Part of a small language model's weights.
Size: MLP 896 GELU, vocabulary 8192, 8.15M parameters.
Architecture: LayerNorm before each block, learned positions, no biases in attention or MLP.
Each number is 128 + 24 x the weight over the matrix's rms, rounded and kept within 0 to 255. Layers, rows and columns count from 0. Numbers have three digits each.

# down: layer 2 MLP down (transposed), 896x224, rms 0.0349, rows 612-724, columns 56-111
# up: layer 2 MLP up, 896x224, rms 0.0393, rows 613-724, columns 56-111
down612:148149143113117147134134145130109144153137145114120117127132129117134140150111131118128091104142134105118120129129140127082154166125134146125151131117116107138129093126
up613:128093185150128136120123144146135172141132149115143099126106140099144133132129116153133135110146131102136116113075110123093118128140134134092142114088110164129145078096
down613:139106139146136161105129120140112100116133143121116151117133150097082141128156147100068139110133140142109104156129092155100142115142063149118112129129125119117118119099
up614:114112134157127115149100104166160116117124109112115168131112102129147121133144119183151125140117145148158124133141113119110104121117126108178121104133099099103124131148
down614:158126105120135149118111143114094114109145132115165097116119119147136148116092105119156136134144104175128097123127141125127140127132124131124137165113100134153116120102
up615:088071127136143165122085107140152140138172158132125145112132120116149105154108127126113149179127112111138077124164115132158121110169116106108109151175113149136126161109
down615:075118137158123149147151130123079138089140116143149153134152155122106119125137137118121136106113155111104120176135168097123138125136120129116100135154111123155124138156
up616:132078137115145126140085162143126100130175152060147133136152105152142191138114153114138120136117123130115149129151152121116148084076104132134102146143096123117159100147
down616:076157150131149109106117141120088146127162143115098134137106080145132137092142120124108142104142109114106108131129116141141105157134107147108124151122116135110141140141
up617:142165163141126099152130110113095133128178156167135193204151147096084093118125060098130118105136139127113124121065103155114113140165140125091171078107153047157122105133
down617:127111123090102180058109134082113094141126153103119050113143101153131146152108117149074090107134098076177142116172147123157137150128097101094155215141059149191122097132
up618:118103103113094132151152148148097140144143156123131109149154158112099154128120169127133122150102112121149153095134149127116137129102119149125172145143108140130144109099
down618:145110088156111100137146096118140112168153138087130131119128128142097130130114136105154145113135125151140111109108146121128155135108113114152167148107125115076094084120
up619:100123090108148095116163161114151187106126122072130071160138205139180165134156174164146107171070109136115106151092131109104129152118159173195116117176107148124166113093
down619:105195174107142119104098087122122169138127111156164134163071139141118115101165158154089155100107139126165098117119130194123090113109148164141103144103163142063073147167
up620:118149118107130098130135128134130140141120099124114086156100135118181153139134130132139104118122138134118139155123124142130136128136139121118123156126109111157142133119
down620:129130114133117152126134101147137128119125115101136141119136108115126107134095093125132129124103137108109127123116150128136129124137107137138149132119143107092143137125
up621:167127157127123120113112147101084131135138125161133156127109123103115130124133123106109125125118144127125098146140117128159129134134130143113145162111107144121133129144
down621:108099112161110114152139151137142141132117098170120068139133134169123126134165156110133154131161140099149128125115131112098130077130150109155139142141136120129150162107
up622:116119140118109099141125131152142173152139120121105083131096102082131146142124144097144137133148165139138094144099145114122134152110092122167146165121123137124175091160
down622:164155134127146102093141127123142143123102158145174146153126123110159132127134138127131150096118135085118165124117101138094092128144118110096108131107099170148093126139
up623:105116086097152139159122142127161116114134143157119115147075098139100091154099163096135136106129131143118160135138165106126127151122108117177149153121094121140122152138
down623:135179081127063168216106155123089121131071059130140165115162065206135091139123162111108104104128152100100130138158117122059145147089132107180142078138140097132115163063
up624:134168083133188124102170128170107112100131190142127126128124118118120064072138096115131149155150167157091112140121133080087142104109141167145152143121157128109158123159
down624:094132153122105115112137144180139128097171160103117172089098144047119076183144143156155121191115218132128163158170167159134208106155163119083072067156191087120123069102
up625:122177124080110163137118117141119156109168115123144120170096051061121162112148136110077153135131114141132146150113106113129122119130120172115133108121120183145111163141
down625:168133132151159145165144140074090162098130137128139138111114160140092121196143111116105121150139139148155122110111173104138145151158112141137112143157137146102138155130
up626:096146161159127166149170150143120140149128148129116124117137115107118154115133130124148076123115120155120124114137099116079140172147088126126145121108132101142112146144
down626:172125136135109142138150119148133109139127131110140126139102135147167145089108147105141129120123098110112123112150126121143107143085133123113173114157159138111134137068
up627:100104127097139162131153136107109106099129179121099150089146168158115109083119135151133153129137132175075110094123163116139094112104142103168168139113118110189148173114
down627:130158154126150129108073119133123124105146144145146169122131136094118103103177131118102138079183134108095127111094144137102135121155071116151092142110133157126147193164
up628:139121143102158127174137152133132127133113112109116184178136119117159140103143185131117117140143159136135093143130114148111157142141095121079163151133151058173139085141
down628:066129115158140142153128155133170138091171140117141123148160140161155095146131117112112166105115182150143082115145139085124113114128122127111170148156158122114095109134
up629:127156106113115137112095118142117114118124153098115107133135142130112135128135118121110131121133134106127139160123134096137147142146119134140132142122144123128117102117
down629:112155149138118126137149126116132114110133137159128156117127127129135141133178133129125143128125127127123124109132110147132134107122107138139096156144140124131146118145
up630:136138119131070156126151153112131137145146106168134132153100174127137144187134147118155111116110158122137142116165118126143124126127131103115121145134127113088124129144
down630:104138166132145149122125125122107126139125123165104142159130122109121093113148115084122145163095121101139127109150144143153144121116110151134102097107143134144114167127
up631:106097141101114151186163107129134132147084163082088078128100136138127101150099086189096122116152092124047127165111061117134044139117111117181136104134143150130107159053
down631:149095146089110132114117065080155113123106149189123091147129157161107095113109104171108106171120166093093122080132099110120134113147120139135123131131147135104104161149
up632:086160115116114092105148121138100195129133120123104116108119116130143123159126109100121128150121155119121102112180121144116146129144149128098178129148131098097141115123
down632:096115116165106140091149139100159117139161142132117106149104125118129086153088102124111128145113163117154147166139119157136143114115145107144155177147113096136128141124
up633:093178124102125115105148127160115111069146120120138129123069077164110151150143103107094150095150157143118127144181111117117095137177122141159161149144102179152146151155
down633:153134160143132127139119106107153132078134121164178142160122165128180079151118102164101087165135115157133140110199144122147112071131087114150093092104096102112104152113
up634:168122115165155134111117088130139132149078120144119149105186113139140168151138153063148125179164107097124118119111139074102144140115161129163116138139089109156206132110
down634:091171140147127096146188147140074104111147181163105161121151141107103131091138126156135145077102156105097142069170090127093138098177144103105132118173137100142148105129
up635:156128132102115122118110170145082158106135114087100132154133096147154151163085072093150145133181111142128138124097099071154085094200126097093137118147164112160134098135
down635:138105104137173061133122126157110115153145122133155103112126141169126116092125116152134136117161080096132124088183104121138086116080100139115126172086131088129179101125
up636:126129089165122126116125172144143147127084133114118145130096090166143152146111110163139137118106144109157115134091113117119119119102129108109124132110133117115110134148
down636:129125153136110130104153111144161140137127132121111105108137118172145113112111119119117164136127142099101094135129112124129131166151146132164137126126160128130117116134
up637:106144103128143122139118103114134133092128159133161116146132137169125102116129156116104118144129152112119151158102114105128125125132133144156108113117095140119096121130
down637:121147145100141113141127140109138152140124142146130120131106119102130133114137157152130107108159111115152108105136115111140087126094142106098130157105155127140141154155
up638:134098128125120140134143139145105140125116133129130142138118148129123135142117116115118138126139123135100128114130131108120127134120107122142124098141152106126108117139
down638:130133114125143118138123121125135106138131122126122132098134124129146143097122122148149121106147119139134133111129118130122122137128131138135153141133140133126121147111
up639:079102172159136120149122146139088116086104071148091073132083119162137152082134146085157087173150148153064076061138170150133133148136176137197132110124135124111104104159
down639:136156119156115146134145100171147081079147118078026135128131165150101112124133128039110104206081168140148148172105115125118141133113121137103140131112098083106133199161
up640:064164157159088084136120119111137160089126114133120137128146110116137132101120160137108072144110128122122094144108144131140120127115109088110112131149152134115106152110
down640:126116126150086170141112109128158108103139117129094173156109145147115141105153135123115146137071155162145108156096141089157149138111165127132102089109103109115138129138
up641:125113139110129161133126146135154168119122114143106142155129117138139104121113103107146112105135159131144125126151150101162135123128126105137129123131116128171149123119
down641:125101129111161095123141153169147121147132131126136144130130102124150098118149137130121125117153124111124126162113113148124118166106129140144108145130144125131116162136
up642:136108106127149087167095119112149152105151138097133152144086117132121071106133152120083166134095151148199118161176145171116081120104068119104115145139129122144115119081
down642:133167120129132107084132095162142081094149119161136168126136163111128081097118114156098130123127179110065100135106167139114159105098138172135149128113157158139157124153
up643:156116155099162127059119138123127103105148109108063110112151133125058109107100137169161134098138153059157157123138148117203172150187140112121139069124151081127175148108
down643:139112106141087085152155117118118087092110160169148097141202158112079126078148143109164147111156101127085092096125143125185146135135140137132162099164118115154115118135
up644:120123156154104126133131105112092148126139115121120125128157129152135136129124126150116148183105112103143132106126139150125104097129151110158177133115108166120126145112
down644:097139149140130111163150148129140146144119156114150141104143134162122154103141144097117110104108125142104127163126104115142162148143108138123113151122129127134107127168
up645:159107123124132148133134116128091132118150125144109156149116124149125130142109127133102124116142146134105121108161135107132137080134112112140140151120171122150129187124
down645:127157106117136104127120152151141150121140115126135141136125112112123161130119153151115131098141143160130132120119128146131139129135138127118139119120156146124121133175
up646:123102118115109132094149154163135135114116123131098119147090141164121132132085143111113099121106106149100144091132135095089150100153190118168144124124137109098120135086
down646:153139141128136121162133152123091088139127110117160128122176101108132128137145128130091144110112164110138090097130132164141126123143110129120118084137137154144132104140
up647:112087100107111121121145124144142103157156150121143144121105073082151134110134161118147160129144114100122128129095109131161113135159089142122091107141137111139115143122
down647:102111107152126126110115147126098107143106173144127109146138130144141139130104156151152139122120133148126161113137127144108141096153153117159153152096127143132112147120
up648:100168178183094100088116169158106160102077102120143123153173137087139098133102096065123144129130159127138123096105106138128110101093115112100113104153130080131117110129
down648:153172087102065189131141115158129097166155134059154097107117128144079098122131159116091131149135167109166112154176154144159139112125157121149109097059121100143101170118
up649:117138127123124131104101125149121109116117154122128151131125115128098108129132097123133111152129128136130103130109178138134149105136113142137133144170119111146121131156
down649:107156128137146123146140131128159133137131132106127114132114136123137148137126106163138129121145153117122124129107124129151128103127158135162115134129137137115135135105
up650:140166158127155125107139149123136153133089148146132151124147099138141141128133112113106153144124119185079110127156117116145130174123085157102141196148147099107121116125
down650:126109111139140146114138170104150109098148130119101125151178156105127128133092135075111099104138142120161133134118131121157146080104185102150123111134147147130140140128
up651:098114118112139106101089135138151116136159107097145146123121132162134157143144132122168144111149150117151120133116134117099152117144123124118133183140105112112155108113
down651:100121131124127136128151132118081147126093092183107079144118126084127190140127110119155134127142133145090136134104108129138151133151155146119114159130121121138113131127
up652:152094087153109144105090122119145177153102131153094156124104132141138144136091147125182141136145152130110068141154080121151140129151137099122162141162151137153072114136
down652:129106164137091115154127134111145131123138095105141125174143090121091086116089145140145157099141109118091124126105080127141137123106097160156171061116188128094167135132
up653:160139144112138111123135111127126105097137136105103147129078115104128054105132146094117119136134149158104120143128163124096122101145148117111107108155145097106144103128
down653:171136112128123131107156122112139103108123119098101126146126127159123113137119128154148050071109161101136128127129107126085172123156133161140128120124106124137127119120
up654:133172156129148106106130098157145106140170183104156130095082116104140116090129128105150142113147150147152110084102160115102098100154144116151116128150127160142143116126
down654:127137105121121142165086170130094105121139125116095171143094162132135146145144135173115139108136155100118081136128071133140151153133097152125136104107135115125153073111
up655:154164131122095124129091159122104140174104108104135086124124123133126119140070141099153134168127118138106154127130128154139121145088138127144106126152112170118145113150
down655:120174152149127147077156068181135108146106131118101083128105139166077145051128140146132144173117128199106130154140117091097155141153095086113064111108127107119122169138
up656:135117082115209117109074132171099175116122201093117019152115131147090188134124103086119129118158100113145144101100130129108157157170132133144107169143100123139144163124
down656:134164157081150115179129126168143130118180137121154084133125122152211118136157197150173113186141105178165127065204095107084169119157124111149183156088163200138106148133
up657:100147131154127159112144157127169153111096126183148126117162094143105137089157132113138119153119110110121149165143157063105108122119143150164064141125146148161159116118
down657:141101072100145129122106122121130139139134097106111177136098171121112110097121140126085098132133035134139125033155085107099102135088111159170125149123126107110137143110
up658:161155139132108116129128143130135115108147128128133122121119165143122153098134122109114105125117120135113137128130143136120132117155127100130109139145144096126145142111
down658:133133159132118140146115123122118159143118160150120132127120106124153155150137118111141133124153146138128102131134140134136123135141118143128130156127157112137110114150
up659:119127124107114106129137185150140160098120175127165123168133154130129148097101077147105100092142146153117130144153119143116133112085117127149166109123112141137156132165
down659:115150186126117162182156096171098110132116161161083084154160136108128119132152109109144092110087108098130166091161165122162092134137087142107111117124138119211137132155
up660:106133132094143095122117170125128161179142165103102145111166104126166087114129155083110151137140138054144128149107135121069069181124128120128130169110121122128089096133
down660:162130064137150085126110103149123127138098126131104129147168112161113068083139119132171141149122155130163119143140101126156128132137171121160151116088136127144120162143
up661:123124134133134125172130094107129164088122165112149133138118115107123128081155138151125134156128152147112088125084113136120115137159117131129105114120121137089138126159
down661:162138131115089161119149129098114123108141096130059127119121142126166141114091175128109112153147143126147141136146123158153158151118145122143122121164110147135106117103
up662:101074128140142126141096117119165128100160140116144125131112117136136129119141080097092146110123139121144117093121092131097117107108145154112123181144097114145104110124
down662:162131105125117130109121107106144112097110146117149137099149139150107137129146138140154160126122095089159124148157155127160124117120147126124139138132142124134138142098
up663:126136152134116148095118117132157155111147141131121117140148129126122116140132123126118163083150146126103137163122132115121089091109146114118173096148126159128166167132
down663:092095121127128131122093130130138089119144137152138127098147113126114127132148122178152102125134106146107138094161143102128162139131138140131118104162106158158103113116
up664:098143123137080107148141087203129105132147131079134114101123152092130111170133131138104120108082121140131084145091149096110159151068147170136111162138148153134108154118
down664:164119134136107176087149115114146077143138092102103121115116103158130152132076122130121157097092163132141085122109102143186110134145101163125107181130168143112129153138
up665:134127106128078132139176120133082137147099112119128117138133146132130094092149136128097123158127148141113096099113131140130160138127142122087123093118124120148141163117
down665:147114125096112141137144163134091159141109110104115135109107142134120127150117135143130112135133095141159137141137124137148119113157151119117117127122133091121120126105
up666:133111120130122096118141154109127145107141134148122110122099143123126113141106148120111099132152120119117100142119111128132141148130129148135122138146103141124148136145
down666:113127176130111123119121145127130132140115143104154099146112144137133140112117118119120149118115114116106136129161135135127135120138081113104149116119131104141126126148
up667:094156140138161110127103089136059113148124128053114072129144110170177151124121081120127120139102084118170142116126158141118087099069149138114114126158109131141126150086
down667:084140106123119181125147125037095095142162088098170163138124141057136087090096117106127117162098174120075142138137112202155171153117150115081056117115133113165141137089
up668:101161157161097112113131125141121133088153129134124138164127075108139131126110153128124147125086126117115106115119113127109131111107102113165130124112170141125120159130
down668:138083120129126175155137162123094133122130178121129110124077124115106118122106147134123130130164122097117138141136084119120116114119161100137135156142113135114129095138
up669:118121111142112142139121128134121159140138182133132144151129127129091133135157108124105095151119127127127140109102135141132121118143122108145130145126130154151138108116
down669:141108136101125139124134115157106097106130149120153132135141117141153128125139130129131171112116141118089137131150111126121107132119144109112122141139121145148145122135
up670:131138141143098089136130148106122096115110108157145120128154125113143142096143119118154125147144161141117122110183125131073177144161088130135110173141138123142123144148
down670:131138153131135118164138151146170124170137136165105094132124097099137116184112142156128092112110141109179129143116150116146103129128121122119128081137091166128120119130
up671:094124121147107132158098135117167116100073129131121137105116165145134130127124153097115143118168147110110138093107132144125153102177114159168145129085142146094124116118
down671:111146098156132140128113104106179132170126068120134152130118149138144148142110128103149139160131088158183120152111146120146082115111140097135112121105108129115087090123
up672:112128104147098155154107098195150131147139158136155140174126151074106148119137156118080161134153157134114149130129149135121086100105122132139141112125074163130142133110
down672:129114148051131100149150120107108075157123120108176141147127154130127124140063084145087110127128148117155122108150165144148111115184146109090136149091081144131144110148
up673:097166177116125106071077088128144138139120129093156128092129103165116121073131110102166167162118074098120085094122125089141117156136081083200091117129109103195184194107
down673:060135164100141115065182128130153153107112131159135156112092083160177151119157111129038100140096050147101148116130154105157086041127125159168091132182157153140123150114
up674:173173134116117114123141119122118133139120140175102127161105140153139122155119088107125101153170145108156132126135147162144114148128105115095164094104109094145142152151
down674:090093128144141118155143144128141136058139123138128145112145163084137150106144142168116149139144131148141155094184129147135111121103182127181152112099138134145087101141
up675:139105129085122154152120119126142128072139112127120147157148104132130130113163100158129118130147152095158119123120092108142148145138129124135186093140094135109115138095
down675:097103159174122124122101191097114140151126165095105099148126130169161147112079130124152109127152127091152114145116126098143132151158106134126073129111140150143132088116
up676:134160146156086129131132137116100157098124086122069166165078121112124131137096115144114133135141151130124086151164091127169091126121133136151115128125132159175111144157
down676:112120185098126136121154112136149123116115134180136155059120109122135121078150139106130108095140133107121170102186132136135137109145125129099148153127122108122135115100
up677:164174075181125104126072165150091142142173145161105121104127085104130139086101165102196099120107095100135142115125165072147166128163125151076092130157154131174103081146
down677:133107171139137131104110145089144121135141195075155103091169053165155082145097106095153115075125091150128109114169097143099101155164162139137194142104128132148123149119
up678:130114094101110110117134078151111107104110132116155098140143116199163112142111136091094143125103129142113136136096159173112085130169103103126118119138121083119128099175
down678:140114162122145159108120156147119112156136103154139111140119129135145118075072114125127118111131144150098127152132141150140128103122095128116119143155121131145134117130
up679:134139106159132078127131135167160106146142122117149106122081098167132139127093105144167110125098127158121154104133142100135133096114169146125107123153119147116127089135
down679:094154133125127150126118112124122137106123142146160130141151133098111145135135133135162138150153123138134113158134114138140123136102123114154115094127098192110147128150
up680:164125142120102134164144116098120109083093126130154107122149123125142096158172173120095141113154142134115148152154154141129121143103118159139120113087087101134112092161
down680:100114148112134123160131096150130078163099076113112174095176138133138122096128123128142090159091119120172096140130139099162122112107106132137096118094135102112147150191
up681:120115119161102095121145179132129140151115141156100116140153145103149111139160103123167133112149130088134134114099101128131104120103112081149121135135120153123129119106
down681:114135109168119144146143121125113144158134087133080136130144120080116103134130166119104091180122133156135143122140174150113140094123101121139123117102121122129138133149
up682:139139118096096134124115130184138122135127125121133099119137091108116131126143113155082107160097117133165167091109143133138131115158132138129134117138131104101119097182
down682:104137138139124148151124119098120170146124128145127112124142149132157090112083146113144135119136165130125109155137145113141124112089147094149099120137131112164124114125
up683:140148160109143146137126135126145120103150137136074130147110158112146119141090126139152146131158106116145113165103140107154144127119139121150119104137136095138141163143
down683:138117135130118133113139124114123110114132124110166128113132124145133131121130146133094122118155144138105134122121167137115101124148117140098164134148123144134117093128
up684:116134128127138141125116112126139123137111150120115128154101138136127119097136121118128114156104138150118119115128104101106110114110137127139145158130136100147129120137
down684:133157111116125115137134115112149098156148114123124121127142133096136119101127113135132116095120159128145121121131130148128128119138096137139134108120113130138133108124
up685:144121121119129146123121139133098118134130121120143130123146131139127143112148146125153123127110144107125128135115117118112135136115108110156117167116116123143112139116
down685:106126131152135145148121120137127131134130123127109139145118094090129133128126112125123130146133117157135118138123119140117142116140114147113130101122118123128122109125
up686:090168131124168106137084166124086154141151189106133114145140133136125164104165140119098156124140170146168120101102119117092099116104085055163102139124124117173085113095
down686:123101148095142119122122135108159109123156158147150099150122108090069120165148163125143153149136074149146092133102131143148104195128129107088146133133106148132119090096
up687:170115152130103116132180126126124161138098130157114138161108123133135145144126136141142179116127092061161124170086067099135126142135118153119124116184117147138148092115
down687:175124167131127090137128101114126126123100153132116114151147173217112100168114097150136181111155089097147130102123099141115110155146137137124090108116142139119165146125
up688:096138109171160136135134132107119140138153128132126111148127159121158153075098124083142089095096117105107163153132158135110139167121119115125081172116097156102124122065
down688:155123107174132144134167144099139154178164113139141143138116110136108133143116110148168099127122129126111154102102150155124105169159134146063163075168117120117126102120
up689:115153105149156167143110106099139132102143125117137105123154089132171116135153133090118146118149107142185134131144110145108148155107145132180093115060110148141137084097
down689:099134129137171081149138141137127105125179130149096148143091089124102082148180151165075130099098116133102102146097116116127140110129116126113133139096132094130139071156
up690:106148145122118081120109149107139141134145156121152131155148083128115110110113112116114094111118140132141130126132112136110106116137112124131128130162111118134128129125
down690:137114120133087159123153112098128106116085132117151131122130137104148109169139117135117154123135119124157114154108114130141120156150127153140130131144096145148123138133
up691:155134103123146102136088144129085145094137112115154147155081174116179140136107153123079135145151101164044131152155085156137136142109160157138099168095126178078104112153
down691:174177161111133143186097069103163089092047130110154110087138098138117156083138145110114106139120112187140119140143127156117157150102154166155112126120143121084123118138
up692:104172114147115122126122129118142108131103121097104128153093129123146105114150135137112137151153118154117145138132119153122113146127141112138118112144142155132123124131
down692:108125106117181143133122137085150122151145136110117114131139143146143128153128129124160124126179109101126142132120114120129134134128141108140132142113116148143159170098
up693:158121144140103170109149151144085107117122168159144125140178098149122110088111101122132126114109149122163108109141132130123125129127136096140153138136121090122114109076
down693:133155099151124118122146146147134124129120117135148141135106116137122155151145162160105149122116096136118140169127118100111120128151145161143105127102126141138151145148
up694:139169139165127129125106123099145135139180150134110136127072105128104149125123098156165100157165151121086140113149135150137134116151104097104161142141122111152146144139
down694:135105098141103137102116144091119110112120122131173143103164133142102133136121134127133124147142145096123114151142124115128119142133113107129140105137150154113164086134
up695:105163153086212130134082135235113175106119168074147094116126048110147136134161151113163168134156128147091146162127074091112106098133126137169141124160106130171141162162
down695:090130153152128094095149131077175147183133135099106076118136145150143131138157122129114095153136103136135113102089138154172138086159147090163133110144148050128104137097
up696:098119130125118142134130102139077130137119185121106156072135144137182141140089131137147070158078095100143099120156147133096116130108119148151111108137078191124148144111
down696:155078162134144157116127131081143107108116115125166104137142077123117140104137129104150139119090150146154099111130165093101114093129119117102116133098118130168106156113
up697:135134135101118104132158083188111116160093163104113133127182114189122150141099140103129123126155113121114142176123131071116126137147136145123164120156128143161115141145
down697:144174127144130096150150138121096167102106132120156129101161104144126121134151106132127129088150132149144129097121132133113107134140134148134141136155098111107135121142
up698:133119097143149125078129123138087119150138140099090170122112085092069126094141108105136110163152126127123155112113101134118103098108124100107115123109094126147161125153
down698:137110163105201132092148129138099118143182154172131151141098126177116116113131138140142142127117148114162124122157092114109119115130169132124152106085128079131091141114
up699:111114194138156127127146108137144165107114151160150121198164158176142112073186103066116139110106142111107106127131155135160166091121174170153091143097146113130126141125
down699:117160098114163076104170157113062113135114092158125102128124122162161163163129052135114084160177125151169124132095104144136152124163131173087096115095130113112136143064
up700:116136121120126105078145132125163122131121121154109114149116157156125129154140130136105115171131157142119088119139115103143130112124144162108136121104121132101113115113
down700:141113138133135142149116123127129126114137120152151126098169130123125135131138144122132150128128143132135119110112131160118113111120118106156118101114121139128124131139
up701:120126119123141124116138145102132130141126091150105149122150134129129122128130132143144125124135103135118109125123126134151122123124130108118130136122113146122150135114
down701:132117126138124121113123137146131142118140137123135108131120127126116134135115134123120119141120146125123130117140129132130126129117119136136129099134128123122117133124
up702:118137128132130108065105090097131131122151087119117146145142118119092115154145098100150087110156140135136063114114142110109180126097164130113096122128158159132116139086
down702:090117115131100139136096109134149171122135185145164133136116098078156093115132139181120158078141100171111133141107100150140122119132075119123148091156113131101139126108
up703:140121092165142190161113103140119206136131151094110143167170153113112157117147085109200113071167165080173123129121098077111120166095142107114123125180136102148130137108
down703:112120135113112137149087081130119122129106134154099092106147151141167137095080148044162110164146106150187125111082055133167142120122207077126109086126153130138110060093
up704:155152167156114138088111095084127151157098170143099094134079129113138174088082175164125146206121057045185147102109138164137118166128117183133182150154155157100185136076
down704:140127107076178099096181141114128129112198092072196168112121138091057082141131132156149129162117122083122135108160145112135183106058078107098106140122132107118152099146
up705:124160155113128113090147108109123135104119115125111146162140101118135102108135119149146125129106116123136116112137145135146121135103111103161109164182137102112081153122
down705:116117104154110138133118119144118120120116122115138108132117107134115113126113153121134133170134154114126111123099106115117140131165095110151154135140118144151127135125
up706:102114146126151132141102131081126129145118165132137126143128112102164113098127105124099136148135126155146160147137119118133126145126137168183097123127105145115155136113
down706:126163096134156100168073111103131102131114136088118141113119121104122108154126117129125128089091097082160113134154198111162171151128110153187126101124108142124110126147
up707:101125165126141102164109152135110135089184138115166128140157115118128152146107112122190118133093152141149168166142150097144101100142098092133150133133143109141127136169
down707:137092138136133168139085119114143104197109157144123066128131134103142128091113137174123102118138127092107132101117176096109155127147133161104141177166128137135145141108
up708:122171118111166134099159119138150187172155114131100106137105141057101167158089142158160123086115136175155091144102150076102135063113194125171158078083088142128121150178
down708:094114110130155190069158088060107136171135086187122141160116170069174124102111155092187133126088131066099075120104146147136117136145095149064168119141151099153140095085
up709:159147127138111145134245172170155150202118131169119199149107088096104127117163139119141131154097146110174136155130117108098195091120051136122184113134140176169163134102
down709:150091173095149168074183156114090121185148175181131112040157139142128096102152123136131052147135130135163109132139113181181160103152183088115078122093115152133085140144
up710:176127140102104108162158120125118145134113093135101114151078128139154134122129089120134137180094153112121121107201161125170146146136128112116116155156095093141125114089
down710:149107162126146085092115145178053130111085122111185152139142142088103138100097129177145076149148149155128123112132141181101144132141128125164114101150201121123111178122
up711:132127122123104121115123113092105144145132119168097121138163119152112094082119122113140133100143103110110144210135091103149152102142045075100133161150135085172114134127
down711:129132086121107170130140153110174106063101116113114149166148141149151130161109045135067120128067131130151102110175104127216176123130152147086100093123098168139199112146
up712:183149114157132125104133158100119181130142118114146123134116142140150167152116109090124121071109136183156162126122150114133144113116098129104142124110116122129137127106
down712:110138149132106091151153100135093131130107094174163157093164146101118155157150143102104137145135106151130136125104156146117119145142066111112110097139139119123117136107
up713:120134124148136129140088128117098116147089112132104162145136143159130093110130178127116148100106143150114148108135141150175140072108113103116153162141150107101085104071
down713:126109057101110149123118160123161141144131161121100143097126151157145173136128128124148168122152122150131130136112123112184147116145121129222145135088142154110106098145
up714:126141155138137102108144133063135154128117178144128138121136091123153127138170110076138153129144116128086155134117125162105123142093095168123125084138121099107178099106
down714:101125153116140119144130164170082119129105124124111155104082083120130127149136126156147126128129119152168134152140126119124140113099079094133136147166103108167128152149
up715:178130126105126114143125120148139140109119142102109123121140153147142144129109149126128110133133119132147126139112130149110144158117141126130127128129136128125117130168
down715:111110159112131134146121121120142126123137123141137133121127134125140120117145129138142149112136148142123139129133124110138152119130136126125149131151116135122140114140
up716:130164103140111110113109129120126143122102152141151080139111158148121152177134100100125137105112129114077124071103104128135144086143136153098136097138139156133108139148
down716:128126090127110109118117132143154117133103116155088119138160110174133077119123142098122129108139154106143163093114116101138104126094138148203121148131167140129101088169
up717:104139124159118102152158110138089123125125174120122141146120167117112148156157117109161128169127167153120123105127139113098140180139173095172141126109129150166174100131
down717:134134121160111128134087101127159149127100160127123131111123132115136121096111145151125112142116130154113124137126074100141109110143104134071126115141142106143146136142
up718:148126134131132116136090127090129117107124122129109086144108137083126115138153119145116117182136123123129108094122152126136138109183136149131141120150123128120158115118
down718:134153101102115169127114133114132127112124139098120154096122131135097142162078126137100165128145110141120111128161123122141112162124120109124113135119130127123140119146
up719:137116107115111111155124095112120170138155128126137114096120111130145130124088121130103144126144164105121096135113111138128166105085134120123151120107138150153145128112
down719:125136146134107108098155113142110119123139111140149141134108126106139127119136118169123118100114124117163141125133131126129138093116114123068155126128126130116123112131
up720:159113187091116104111099101129113148120084139103130145105062084114142148137113168150167119082111114144147127125148144100109131136108088091184094163150153123138122142129
down720:117134111108141127133124170127175116119080116112083132130174143151157105131110085113103165135137121123132205156109097117155118157130161159121118134143163108145153118093
up721:143081118099122104118102154129148080130159119082123146163143132138096088117128098065169106128140122049163130138097176110081132163146163082099133077175175154145150174157
down721:133101121103113147132161121108176128180111122090135117108116139206156153080148059101173115122147085164123128125143093098089076134139123147170114135152074149154134143162
up722:092136119136137154075143146122062137149128148104187125115150154143166143044088102178099124172116124124149151197165091099143116136109154198103135123106103181136131173115
down722:095152122127085118243066143102142061102124098188097090130153135151073127181097148145162094137073130112155152120133127094132131125130113080151128067152126084093146101129
up723:140151133126142112139116114117139162140112094119116149137128114153151140146117135143124138134139139129114142129106120141145146124100133122150111128108118146133117172171
down723:118139106102128141104111114140132150163095130143120135152135105121137133162131130131145096122150126148105115111133117135136153137138153134126168123117116142123127119100
up724:105127105140147115112165143120103133121085123136124170149123155103129109137124153143123150095119118136098124113122154141107112131131140112153136144146137111141137124145
down724:144133120151107123153130114147160136124155148132130140134101111138093109113149157130141164152090144115139133136119115101122139133118106129127106153143125167136124113152